{"hidden_size": 192, "intermediate_size": 384, "vocab_size": 2117, "norm": "rmsnorm", "rope_fraction": 1.0, "qk_norm": true, "init_std_qkv": 0.0361, "init_std_down": 0.00768, "learning_rate": 0.00222, "lr_head": 0.0177, "schedule": "wsd", "decay_shape": "linear", "train_tokens": 309300000}
Each number is 50 + 10 x the weight over its row's rms, rounded and kept within 0 to 99. Layers, rows and columns count from 0. The size before them is the row's rms in percent of the matrix's.

# layer 4 MLP gate, 384x192, rms 0.12, rows 147-152, columns 0-191
092:49 59 65 30 36 61 68 54 32 58 47 36 49 53 50 76 29 49 43 57 46 61 55 53 63 37 52 46 62 25 35 50 60 61 52 37 55 49 44 53 56 60 38 59 36 35 54 59 44 62 62 52 42 53 50 56 50 66 48 46 48 52 44 53 40 54 50 57 41 54 52 61 50 45 52 47 53 50 52 44 42 43 60 67 54 40 53 41 48 61 52 37 55 44 43 50 37 67 56 30 55 51 40 50 60 42 49 53 53 25 57 43 45 40 42 34 33 47 49 41 62 43 56 53 67 55 51 27 66 46 48 43 54 64 74 40 56 59 42 45 55 39 61 54 56 61 63 51 60 30 48 52 64 43 34 51 44 67 55 54 58 60 59 61 52 66 49 53 52 35 51 64 64 48 43 50 60 64 67 45 44 32 39 37 58 60 55 49 41 51 42 75
108:50 76 44 69 53 47 32 58 46 56 51 68 46 48 72 54 53 34 63 49 48 48 35 54 43 44 37 35 46 45 52 45 47 43 50 52 54 56 55 71 48 54 51 47 42 40 50 52 51 69 36 33 41 42 36 37 38 51 56 52 47 41 56 68 34 38 54 51 50 69 51 60 43 46 61 55 55 53 63 62 61 57 46 50 47 53 45 37 47 48 36 46 32 41 63 68 36 60 50 44 39 61 61 58 46 56 51 48 59 74 49 34 67 59 40 72 57 56 64 47 51 49 50 54 57 37 25 51 43 58 58 65 55 45 50 56 37 45 58 40 64 56 39 44 47 55 48 62 52 45 45 50 37 47 37 53 62 62 53 65 53 47 57 53 62 43 50 77 55 68 51 46 65 32 45 32 68 57 40 56 61 43 58 47 49 67 56 60 58 61 49 41
107:44 47 51 59 41 48 59 49 42 47 41 45 51 49 61 43 34 30 58 57 47 48 54 66 48 57 65 34 57 37 53 43 52 70 42 48 53 47 38 62 36 60 52 35 51 52 52 53 36 45 49 51 53 51 71 45 49 53 43 41 53 37 62 50 51 59 45 38 31 24 57 35 64 42 61 42 45 63 60 53 52 44 50 59 38 22 40 55 52 38 51 50 33 60 66 65 45 55 49 33 51 48 58 53 61 55 46 48 59 56 52 53 49 39 32 55 30 65 39 35 36 61 45 56 44 62 65 46 52 62 52 52 46 69 45 44 53 49 45 47 41 62 30 66 51 55 47 41 62 43 53 47 55 46 42 67 81 57 44 53 49 46 74 58 60 34 50 63 49 50 48 35 46 40 54 39 38 59 50 55 40 49 42 30 61 42 64 31 49 58 54 63
103:46 38 42 55 62 56 48 37 44 52 42 32 40 34 61 45 42 45 55 50 38 37 46 55 39 50 53 47 71 44 50 51 58 61 54 52 56 62 42 29 34 61 49 57 30 47 44 59 47 38 28 38 44 46 62 52 35 53 50 48 31 44 64 35 47 45 54 45 58 49 45 61 52 50 46 53 32 58 32 72 46 64 52 45 42 42 54 39 41 71 44 43 35 52 56 51 72 55 42 44 54 70 46 57 68 36 42 53 64 52 61 59 47 41 53 68 43 62 54 55 61 53 55 38 66 57 38 57 43 73 57 49 44 60 44 40 66 28 47 56 52 53 35 35 66 44 51 47 52 67 36 64 52 37 43 41 42 42 58 39 56 48 33 56 50 39 55 42 55 43 40 40 39 38 63 55 54 42 39 52 50 58 41 69 48 66 63 45 60 47 48 50
100:59 58 48 53 48 55 64 51 45 63 40 43 56 50 68 54 55 60 48 77 75 53 57 61 49 51 49 41 65 44 66 34 59 55 52 54 54 32 55 48 52 60 60 30 35 47 46 72 58 57 75 55 42 43 57 56 49 50 42 62 60 48 36 36 65 53 51 50 60 44 57 58 42 53 35 65 58 75 38 45 61 49 63 48 59 42 49 45 55 67 60 53 52 41 68 37 50 46 52 49 70 54 59 70 60 55 58 28 59 40 58 52 42 57 61 61 57 35 45 57 42 57 54 41 48 49 56 44 42 67 67 47 52 58 65 49 48 43 47 51 55 43 61 79 50 59 53 50 43 53 55 46 49 53 39 59 59 44 51 55 51 69 42 57 54 57 46 58 53 58 48 63 57 42 49 51 48 42 36 42 68 53 57 38 67 36 55 29 58 35 44 45
100:44 53 39 44 52 48 59 47 52 32 58 63 73 47 45 56 37 37 59 46 29 63 65 70 60 63 81 39 30 54 54 61 67 46 60 51 64 61 56 40 51 59 57 33 43 40 60 59 41 57 55 58 47 55 47 38 44 56 51 57 54 58 60 44 50 47 55 45 45 31 51 59 53 45 42 43 43 63 46 51 59 62 41 52 35 72 61 48 70 41 46 68 45 39 51 51 55 47 54 42 54 37 58 63 29 67 48 68 43 51 39 54 38 54 47 24 52 36 47 60 53 58 54 61 45 46 51 41 51 48 51 42 51 56 52 54 37 56 65 51 53 30 35 59 39 49 53 43 59 43 52 48 53 59 46 58 46 40 44 30 34 46 51 45 67 46 29 35 53 55 34 38 61 48 46 63 49 58 49 52 40 47 44 45 46 56 56 65 62 68 51 34
# layer 4 MLP up, 384x192, rms 0.12, rows 147-152, columns 0-191
097:59 65 64 54 45 30 47 66 35 41 60 64 56 42 60 50 49 61 46 44 50 53 42 56 41 56 49 46 57 61 25 55 25 54 62 30 67 57 53 50 44 49 52 61 57 61 39 38 39 47 43 29 57 46 54 36 40 44 39 39 55 38 64 57 57 37 40 49 55 38 46 45 65 48 51 43 51 39 53 70 53 57 46 38 53 63 55 46 36 35 47 66 44 59 45 42 37 61 65 53 48 70 46 52 36 68 53 71 44 55 44 59 59 77 62 68 44 52 48 65 46 48 52 47 60 56 47 63 51 54 57 74 64 48 55 59 53 58 39 32 43 54 45 36 55 67 66 22 57 54 54 45 64 45 47 53 56 36 48 42 66 47 48 44 51 54 54 42 57 48 36 51 53 59 51 45 45 54 41 53 57 47 65 50 46 52 39 57 65 48 59 55
104:53 58 44 50 65 51 51 67 43 47 60 40 54 33 57 74 54 66 64 56 63 47 36 54 61 47 50 49 53 57 30 64 42 68 40 42 45 49 51 62 44 48 53 39 69 38 43 68 46 58 54 43 48 61 48 48 62 61 51 25 58 59 40 43 61 46 29 52 28 50 73 51 59 49 54 42 50 44 34 40 46 52 45 57 32 50 30 36 71 54 54 53 48 45 47 33 57 52 55 50 56 51 58 55 54 40 55 60 58 62 48 48 45 52 53 29 57 63 43 62 50 46 43 47 63 48 61 60 54 44 43 66 35 57 48 59 50 47 55 41 46 60 51 50 58 37 66 63 28 56 47 63 49 43 52 42 42 24 71 54 40 45 49 30 44 62 48 60 45 42 59 55 43 49 53 41 53 50 39 59 52 53 66 57 60 22 41 47 58 47 39 44
097:28 45 65 44 27 61 45 30 46 40 58 51 55 52 59 60 60 70 42 59 53 53 44 34 52 35 41 60 54 55 42 47 51 52 31 55 54 44 41 70 61 46 58 66 44 59 39 78 53 40 47 44 52 60 60 58 51 42 38 53 66 51 37 66 59 33 46 64 59 52 38 49 60 46 48 48 51 60 50 57 29 49 42 37 64 53 45 41 64 40 43 45 69 48 48 63 28 47 47 48 49 39 54 60 58 34 48 51 56 52 64 47 34 39 56 61 64 52 43 60 50 55 48 38 63 42 56 54 39 61 53 37 45 65 64 43 65 56 52 43 52 58 46 44 61 48 56 62 51 41 35 43 36 54 58 47 59 60 68 66 50 38 33 46 41 31 45 41 43 67 48 61 26 47 47 63 56 45 51 61 56 42 54 51 45 43 41 51 57 32 49 43
100:54 48 53 41 56 66 49 44 41 56 51 45 49 54 41 52 46 57 54 36 44 46 42 38 40 58 63 45 62 50 45 51 35 63 57 62 46 54 58 56 65 38 50 55 44 54 53 39 43 44 54 64 52 64 39 48 50 28 58 32 53 36 45 62 30 51 48 43 50 51 51 32 53 60 65 45 60 41 72 59 55 47 44 40 54 34 57 68 57 43 54 50 60 50 63 66 66 60 49 46 49 50 27 29 60 44 46 49 43 77 30 36 42 55 56 38 37 58 47 54 49 51 44 45 48 58 43 54 64 56 48 45 45 58 77 54 56 58 46 59 67 48 68 47 60 55 66 50 54 40 30 33 45 51 55 42 47 51 49 42 41 64 38 38 33 59 42 61 50 48 61 42 65 56 62 71 41 24 50 38 62 51 43 41 38 44 47 68 54 40 61 55
100:43 47 67 55 49 48 55 35 49 36 56 53 52 51 42 59 40 45 46 44 62 21 40 51 52 60 63 39 43 55 52 66 48 63 39 59 51 53 51 55 52 59 36 44 60 64 73 48 47 54 50 40 64 49 74 43 53 38 51 50 53 47 58 79 45 52 43 47 52 50 56 52 43 71 55 52 45 46 58 70 46 49 49 50 62 55 55 48 56 31 49 54 59 59 77 48 69 68 43 36 33 42 38 35 49 41 51 49 52 41 56 67 35 44 37 19 43 47 55 40 56 41 36 41 49 51 59 51 53 37 38 39 37 46 48 31 42 57 50 46 63 46 58 38 48 47 24 59 63 48 43 55 41 47 38 37 41 44 33 44 41 33 52 57 52 31 47 45 43 49 55 53 49 63 39 39 43 41 47 35 48 60 40 58 56 56 43 66 40 57 46 52
102:43 40 56 53 35 49 28 48 51 64 49 35 31 48 50 36 37 42 60 57 38 57 50 48 56 50 48 55 51 37 49 53 50 64 51 48 45 58 33 61 40 66 63 68 63 52 27 54 45 58 57 62 52 38 45 57 45 59 55 44 65 40 45 63 55 67 33 48 43 73 41 57 26 44 63 40 68 59 42 55 35 36 33 56 48 43 50 54 47 43 48 56 47 52 41 51 64 47 54 33 57 48 36 43 59 51 67 49 49 38 67 55 53 62 49 39 50 25 39 50 56 59 48 60 62 53 63 57 34 53 65 65 53 41 56 57 59 56 55 51 42 50 55 41 35 57 62 49 35 46 47 45 42 59 64 39 66 60 64 49 49 60 73 30 52 46 49 56 43 45 56 61 40 43 42 34 61 34 62 55 46 48 48 54 35 53 42 52 36 32 58 53
# layer 4 MLP down (transposed), 384x192, rms 0.08, rows 147-151, columns 0-191
092:43 71 58 57 50 48 53 54 39 55 54 56 62 68 51 31 40 36 49 71 47 67 44 47 52 44 54 60 51 44 42 47 55 55 52 41 47 64 58 48 37 64 40 45 37 52 56 31 39 33 62 40 47 64 48 41 39 43 50 47 69 70 64 61 58 47 51 44 40 49 77 41 58 45 33 33 50 53 58 53 48 59 51 57 61 45 47 35 58 47 38 60 39 53 40 52 74 41 51 53 50 39 55 69 54 32 42 60 43 66 30 38 58 49 52 52 52 47 45 44 62 67 31 56 41 49 49 67 61 53 59 42 48 55 56 53 55 53 49 45 63 60 41 62 64 42 67 39 48 53 50 42 38 59 35 34 51 49 45 53 48 52 37 62 50 41 55 51 52 57 60 53 50 31 45 42 29 52 55 41 47 75 62 60 61 50 67 45 66 61 52 42
105:45 43 55 48 53 39 55 41 56 39 37 40 33 47 45 44 34 48 43 63 43 59 56 51 60 55 78 51 66 51 79 49 53 42 42 43 55 44 48 34 41 56 62 59 45 46 51 52 53 49 57 55 63 42 48 41 69 42 55 48 43 51 54 36 25 50 67 51 73 59 50 39 53 55 46 36 47 47 55 49 72 63 31 44 70 57 62 49 64 38 34 59 58 64 62 42 37 45 55 60 63 53 54 43 49 54 46 41 52 42 47 61 50 53 40 38 57 49 41 37 48 39 31 40 63 46 36 58 50 49 34 54 33 33 46 49 55 49 35 34 54 53 55 34 43 44 43 45 47 59 50 62 55 55 35 51 64 57 57 58 54 47 56 53 38 42 44 58 59 63 28 33 78 42 45 55 46 57 60 33 40 45 51 48 51 50 58 71 48 48 39 45
097:39 49 34 33 35 60 22 44 60 34 48 67 71 43 48 49 47 52 43 56 37 48 27 50 38 58 41 49 54 63 36 47 41 49 62 40 53 23 61 40 40 40 60 57 51 47 50 41 55 59 54 53 32 47 55 57 26 32 49 58 52 54 35 60 43 54 47 51 50 31 41 41 45 52 55 52 68 58 59 52 47 44 47 32 47 56 54 53 59 48 54 42 61 62 69 33 66 55 57 63 45 38 61 45 53 63 37 41 56 48 54 44 53 49 45 56 36 52 43 56 52 23 49 45 71 44 51 46 51 63 47 45 39 48 33 44 40 52 57 48 51 44 67 38 50 54 51 61 42 47 42 46 58 69 44 44 20 69 62 50 60 55 43 40 54 43 53 51 33 46 52 45 61 55 36 64 46 39 55 42 47 51 52 54 63 33 55 44 43 54 42 54
101:49 47 55 55 46 42 61 43 62 51 46 44 52 31 65 46 37 41 35 44 54 51 41 43 67 43 49 59 66 56 47 51 57 40 30 59 48 58 54 37 45 60 48 39 59 46 63 46 48 57 27 45 45 45 41 57 43 64 58 63 48 66 28 45 51 55 49 57 63 53 55 67 57 56 31 59 50 55 51 37 39 51 56 55 73 57 50 46 47 58 49 41 47 60 30 66 38 51 49 47 41 72 48 42 68 45 45 51 58 43 82 39 56 51 41 47 54 54 53 47 53 46 38 79 31 41 51 32 50 55 50 41 63 36 60 59 39 52 31 39 42 38 50 56 62 59 39 41 48 37 54 43 34 46 53 31 40 58 37 47 68 41 55 60 63 39 61 48 47 61 40 56 42 55 48 49 59 70 46 55 45 51 56 46 73 51 47 63 47 57 40 55
090:35 69 44 42 52 46 61 41 57 49 43 46 35 37 66 48 52 59 64 64 60 81 60 50 58 45 41 49 33 50 46 38 57 61 45 54 59 50 53 31 49 50 41 61 52 43 38 57 43 58 43 47 38 64 46 67 59 45 53 39 34 47 40 59 55 47 50 54 44 43 40 61 68 57 26 62 57 61 47 42 43 53 53 61 65 35 48 39 45 56 42 69 49 57 46 48 36 70 63 60 70 48 45 40 50 51 41 57 47 40 46 59 49 47 72 46 60 34 54 71 35 46 65 54 36 48 52 49 40 53 50 55 39 54 66 22 45 56 40 56 52 45 36 48 50 39 51 46 33 38 52 36 46 48 31 50 60 61 54 41 53 69 63 60 57 43 44 40 37 67 42 43 40 47 70 42 62 57 58 52 53 44 47 40 58 56 41 41 43 47 52 46